{
  "d_model": 96,
  "n_kv_head": 2,
  "head_dim": 32,
  "bias": "none",
  "tie_embeddings": true,
  "init_std_o": 0.00559,
  "lr": 0.00373,
  "beta1": 0.95,
  "weight_decay": 0.058
}
Each number is 128 + 32 x the weight over its row's rms, rounded and kept within 0 to 255. Layers, rows and columns count from 0. Numbers have three digits each. The size before them is the row's rms in percent of the matrix's.

# layer 5 MLP down, 96x256, rms 0.121, rows 0-95, columns 128-191
094:107137127106150080118156145098081052138092103158133098136109119155157116122188194152129108071075149137151120139129059087147072144129145153107154090162160113175067092107120121100131104112172162
110:124138151125099179123102133127075105135126170085137174172138117113135140146188108067149131128110055168142146157152172109144134154090160113087180099144179107096130110108070147158138176130084178
109:127111073086137119129101103098066066169146124167136082166134095135175125125173076104096172061118102117086107109142063137173084122188178074117151185140103137124123103095154105117151072089099065
100:113127141078165108107160134199179199140078153092113199121145114117123164081151170164162139092177149134076122072150105098128152178125179171104133133131173093135163137116152098129134118154135143
097:115126069133094132081173148177161103101106165166198108113146120172143139130152139120139144116092097085061102144150050114115059133136082133117105078144099171159185131147102106121086159120092110
106:064119175134089092150150175152139125104074160120195094132108108172085151102159144176082026127142107116122131066167164101110106108101147129130133194125112102122118112156141128083137097190116086
098:164096128146151136079126112127153135129100104143177104167207070118133139067103142156135186153138113115154121151140165119157122146104130097143152072175076097062116089153083136109123105146097131
088:137146143179092123176106144155096127120139108120216176096052108101146111155133134126124138169174093129134181153169130122092133124114134166177117149118099229131112107162098094180120103189151138
093:120124101140103123111101143135143137128152147095175094140088146110170154079069130108141112111090064177105081153130203093158134095065073117084125040135087144129147128152107130130155118129147142
086:145108117142128086194071136168132146112168117106160117148137178079105069125093124123089150133093147197108128103185161141172159136169173169170143136160116108159098111201131087155148140117151126
100:201118107127126184134158099067159122149088119130121099163081182182101166135100072138174178115157120131137094162110092093100160154107158081067193135137066089114115090195160108194097165137136149
104:178112143160126113221091111105118115163128124158122212134117028111167156108087117130122167177140092121091106167141095122172147127081103119103116116131138123120143159130097125130139124196151136
103:147156141142139113178118113124104120082049108133166093100095152150114104116068145160089060139144109137134173129115066127126101134121117152189121122153127101123072143167167117125126149097144132
138:175095108124103108161152084078140172119087105100124167172137146174097174155116127135112135095148165080126162160095209160082139117114138155124141131110110132134128090141152155132133162169158110
089:175123138091135159124128103099134111098183131110166111144177199106097133138110146121075137128098129168094125148159109151124186170142120111197179108112110154157173105107120124120095154110107191
104:097105135100166139077155131149136105187088183172134120196149126143168096165114088150109109118099114144138133142136121092079125079154095158132094140170104129125110194119134087130053185147130101
106:177084167178162124126133093167164127123124098145181169107133108134109081171088118194146148132154074183103121116191118121108114160169123076175103088142142134110090196118162119113142136213152074
088:117142116173160095089128180166129092125092110142152094126127072106145089172152155062078160134090159126094158083094072108119082166126069107126095083158154096148106082102142140145081101136114131
099:144079116093179150107098095103076172171169094160155185142134179122142159118209122135103123142174106107138125173076150125107101149104147155169121110127153148108155109167084115143151065157173137
095:165116114128148107126138179134135062137079115094051109063089149130189066118167162077093120131128133147148153086074119104081110095080173146161103080099143097090136174187178131127172135112113148
107:112087172104124117080136090137113110124110128090126169133112089098087127127145108090113083130160138141131159119156115133184097162152159078112098099124168155093115154080118139135105113083114111
101:132117157087151131093136070118085093101119141100138082120107135118116128116179150161089048139105135081130113093077105089152146147155147156079079153125077112180117126133137126090087116098158112
094:124094101135102176137153111125089120112098181167188148138103174088155103131176188153126098201121148129091130104132128156152147169155132076138158155144164155100143182223123198144113096094087105
102:145103129110128108111131110110102171145138081098064149113196125175135125148135184128092096079145197097170159080094108127125167125166134117122121123101090104134129126162138151129144092118088157
104:139065157107198121176169133148091119107093145164130138117140100110108112156154143111082138190102117133135163087177150087126075133170138112116126116154151090109139118201142132123155100080110125
102:118105151170167162115071116136121185220208109103127145115151118109133156177157109171106119152135176137129155008108123174117122165165103071125131123124119119109153142098147133082162146102065086
105:139139102110102145126196110124121102193156136097138109104117212102119142116176092177056188134166130124176063137137113138125165166140147166094115161074111116152129101137142159126142133131129138
098:094142093120120073127210150097180127166122140110123119078120220132085178099084117149118133140113173171147073124085128131167151141090149124129089187126078118113137141082137056123144121115104126
092:150176102147165098191115160111105108107116110113104150108166102150175145103147199112136163138082116122101139116126087071166078130111119116158186143148135108107149144143099116157201238103129132
101:123122111137154100140146159079151169146127091146116211156136143162154166157130135148115099131068203099148163117101132229107092147156120115195143183146163099199093127153129108149121131142125108
099:149152107164148102130140173101100066147131140132181114113105198124167076112161179141134132109115094144156129099193209125134136101161085171116157070121132142107097128090162151094108177125116136
095:052096103130142186121119149101134092169113094137136130121119129114117147199138081101149135076105144057094098084119153119112216133138134107109177109135128146137135111091132159097142110133128109
094:112144121148223193110164112113062104125129098082112146102133134106144102097182150123201113144123177118128135127202070090111106118124182139162113130146126136128114139149144121103125144151119112
104:158189135128131152159126106098056133132112104092087166152097174152121134090112113131157103073168151099205177143135165148176109107161149113136156102113154121139156150156147126113130101121074113
104:200125124096133077124128085175124156154207197136154156120123202134128182141117187167145055081093157168123071175114142098119088140093128167057093111098072097104132105114115200126120126094084107
104:111131177138128137146119157105136118122114101134213127087066174121157117083157165151089146208128119143148143111143135172087205145115124124118183126159192165125125162122134191154105146178148153
101:186104154104095145119178103095129170119160141092172155110154184125198116116098086181124136115195141076161109084210120133065132108174041117138175130182121073081131125162145066149074124125185106
111:122143123092109141113155096082127102138064143142213113117083160106129104118102110116147195111057150142115113129154182079099120051072099132122155168180100084141112149150160101107087214127080125
112:089109062149152118100161099119130144091127052117105087077141136102125112130146135127153139154102088162137108176113155099130173121159119136147085115135092105101114111107150117128108128134121163
097:123164178161108179136100129132127101102168096150128147102142103141132118157089172109166141113131113138112151179076150139127076143091170147084137137082169086149123108134142130135151111169147119
105:132147120102173123122071130078121147167214129146148122174123133132121164125046099199103169103170106112136146123107116145111133128114112140154115078137102173128149168152176153196204167073096118
102:154107162163156095092117066097095122117111127070085143121078187107139099142175111146125150069138182120092172157089098108135124178133134098165177144155158153156096119119079081141117193122142104
090:110184103119188155124192062091121141104171153126096162117153161151113168116157103175138183119162128090170139127124147122159135120176102169147159141130130108157123072148126127162161108132190130
096:041129156145108109133087122158118180143148197140150132132145134089059185123072127108181121114147108149090141095183087158161148142117104200084160113140142149104107183191081149202136087091133134
091:156149090161142126129140111110125158162180107181107102176172058144114097139136141174218135121112102164087123130144152113132137066154164169065110158077078124137128154127177184072178134117147170
103:144128140109107097160125089115117159131169126101121139096095125197164095132110147118173097142155174165174133112108114150134120146147088077171136082121139111143103138146085070148159178178106102
108:114168135143143129112146129129136132165170114168041137098112000113150145099118133125122058167160147108070074148133150149131160154101137045145098183106117124101105107118199134105137123111138135
099:161123123092176149173172124096084098151095129126091162117122125131107053124134182087139098140149156130205094176130162150128108099170161130150183126110149111121100112118097121115158124188132136
091:189106143135128135107158119104108080107131167137129132156127123086168193114139119118155160171093169133148107145102165099195128203151126057075107141122131148129154148110134101128095076117149074
111:121129124115138143118096100058129146158067118112101160121093190075089133135139139106088094092154129133186100098116095115157141130158130199111148062128129054129118141143115159111103104141155136
095:083168171192183116131094137123060163148121094169181106118085021105158134160084174157124082140130160113140130140197120136142126128150107061115142105133146101083182141169186123101146121116124127
094:187115187121168158190143111179152131096127135135046144144127144106117132098124162099116147107104122110152094161148103130139113076129144121142069126159155070082116108152116072158141141126149074
097:119104116153225183110151100122146082087091069155157105101102189168164173206112126099181139183139107135117094127122079130109140097123119187141083178088116157138059136150118162170153163203079138
103:099074135084098080114126105144121130142181161155063151137096142166092112127078122120141127097191150132122103117115114111153128112113040079163123165222115148192179106181138106105146145141124100
104:118147150155139085140193093142113135120134157117130125150103133105182135122131131077171159153105122142133111122131172074104009108120141083114130130148134115092058117203088168162138105104150078
098:131149078083111060113086116111107105120165103148112151092137099157089140136123118096124141081181078134152193121159122185120190103076157137159174093131117123158100097150114094156139160076154155
102:134150109105125121168151111121120176140173114111139102069114154131085158081105097084115163188109098158137057087149125104066093129161128114172150172148102112096097102086176116169174106089125159
108:128140140144153134147172152150174099169148126068169123099180092107111165119151150069162068125150094164123170144154158124110128136131126146124098088132102094145094159024172067106060117129086173
102:117135162102137153107108086126147123205033100083038165148157047113138112063165140087082139140153065139120146123135086127124098151133210085169122158103179120118087147138084173153168127107157113
100:143092116103192088139142123126087098094105122144089068176108152146131118144185056121150152087183175145165112105116101140170155123157133145178130219124101163164147096170176119183109131100101157
097:149155138161134173156156082141131103151187090148164117073132099069136108108137142118138137101141165092073125104194101125151125093112149151186114156142112074124093109103069072163163155119107083
093:126160172199100109127098151132157176084110144152144204124113171107118125110135139192111090133114063140152186117108108105109164102092160130134127114098121074123143171118077163142078116151111147
097:073083108065107117124139131149148082152159126124117118136137109170159176128215065121076137147147191098148125172090146132102147179132171093064138124134103149111118126113094123167083110075173112
100:167125132148089125117113126122123174110071087118154154031186063124133113092119145111164087139072139119134076102117137139080113123089140211128141092097166131159089143110095114065134136161101099
097:149133090131146173184099128130106135099108116177133097091095087176177111155132139169104141096083116143096106117127118063156178116074117135135064126070094111161138151127142097157173132103164179
101:136166128143168192172164163169168135184155130155142121143096125139145145142090149173137094104123134130103138137183127101127108112116121123090080172133081140169089111088155130083153106202114103
098:108128136085140189099111151073187142157065068095152123106110095139133181069103144108168131100103185143129178122125101090163056071141129105114146140128112134149179116104126133163156126161131113
105:135117159170085121093092123119148105150132157102135084137130090130137123104078160151083094121137157121076138125084109140116049108129077125111115141189137108084102166094133139089141096125178127
100:137146141106119099133113109104118129141065097127121106111095163142163089109144129098174097125125161129083135137073095172141139153161141135158098187146192119182126101088158094163061187178118074
094:126131144156085076120060187128151146123097133170135146120122173107089119114210147135096118101149102125156195079173114131151104135115120087100131090114064097148125122095143117044131138168118113
091:098152084141085113077127156099150099093070148089173159107138080111113111143163129117131146183114156104161076110099131141157086128097145118135133154152140085118108102117070081122171118098131098
108:120099161129134130093186134102117110190097106123177165147190219136163121185160129141128106161130112133103213083127168108155150094148114115112141097106133138148173164143162136154134111128140103
085:094079080087159077147133149114098089106043172153085144115075058177149095194154166132117174172136128115167125107143134124145080153089185142141107115136151226124109146156107091135105123092116092
094:135182117134092162128104100067098133099155118128161167128123107130136070125113133119146107114100162125206083137145161153118056112146137139127156130121136105132144182140133138123165172130111105
101:114186093129066128091169134127142101125150158143184150116142090132159149135126121101154057094135124026135099116134130142102074124133098069056147101141113143101130170069163105116126100121147113
095:159153103112104133044077105093151122118149153080160110174152043087118095091105149087188159169114068099158151110103099121067133140108161120165049158178108159114070109075089108108167147073103149
098:191145159117088102142075140130179187118129165110176144167118175155130166114044068107081130159103105154110159168157162134115116109086145134117168121149170116129123117118105106188149097146133108
106:137184094125205141156136113132087144087061076170093154117134163142189172112165048130081133152193103091142158090187114131163156079163150156153121099167150174162166124125172071191149143117101134
093:115060122168097145174110132116193181118126068176095177088128086107115072176124120195070098109133128133166185169106222133140161123134095149235113182136139097092144164138067075097178125126147134
095:176188159091063117135104083113142145142089165103130144183185216148181114068095158116151115107094138123144154135127050175125170170116095133122111144125115112162129116125109169151122160090186095
091:138158154114101124126096195120166158089064104116123124056158043108147155151138131121151069056053135085131152048087152187096152092123112145141140114125137127102124047145088135045124145171134165
098:136071106135115090094140165183119117172119168108110156138111092139128127127202121039139108131121154126086125129095093125139139090168126118146087074059100143157184110132149172040160106153129151
098:140137110053161132129132133121139100117062105092094143155189162165149105132185151155111105104124186124123140088107092134137147076135180118091142134121175176177136081114132198160123103175157090
092:136155117090084118134113077063133076085105133125065143174125116125113088134092146117122108099100127075057193169087150122149061153136156150118127112133179117203185115138103107128131135068120138
095:097122151150081121159144174163133144115083174190125088123159090139137187201127146147136064189118119124125102087157093119112124101095112083106109155090094167143145106174151158143082137149059135
094:098145098080129175136136126171080103155084176064102156176158080071185096099166116099196128125155075149125116156153165118100073160084090136108102089079170158115143142098102091107130085091125165
100:089112145114132175103100140109093124120169134139155094089063126092047069161147092178167121079105138137143151123116026134135028086107105179062105141115110104081170130078101075129063177152125155
108:105145119145179102133116113121141207148171114144121155127120198158149080211114136204089152128110112165125094128122163170120145070113147110137161151100092150165134107111108136183166141123177141
115:116159158148133123083133113128151132094097159123146137132158144123171114168116131136051140143100110130123094113144014108107100143045062051098097140155130126100134081123096131083142101119129090
093:144140110106119122104121103117104096125082155130141160127125161127150110129130099159129110126152053133181118075182136128134127132127157153084142198107150152097140176138130132205114113110151112
110:125081052094101137133174118142193153078141180162120078150055167141063138155084073127132112107157133093138066114161150095164126155147104155104131176131100095123100120147152085118150118161153126
099:156170126114117092106172119148120124145103169138167178119125110121135109156125136125155087071091091169158121140127129081122069154113151086073080108172130052144104142133130139119070186149113080
099:156077089130166086122076135125143109121071155179099153114145093127148157136157075154157118143126098134121114161168128142128170098187081086099081126154100114174152138154183063115132133116166150
111:147143157145111138146094159131103153141148147145156109190078136103128105152112125109139188156090097162080116145105112120110099116095112088175065192114104138126129097114143104107045168095126113
096:083130129134079129215123061082166142115204129092154177112161145123151083124076146162114096144134133111108127082095100129097180117175105108128144153089106164133109175079086113163166132143137154
098:129097112099128106072112125162109111114140122111140127138140077184146137071151119110096175170118136180111179174116096136149159159153152072131125120146135146090120134144135192133082184141164165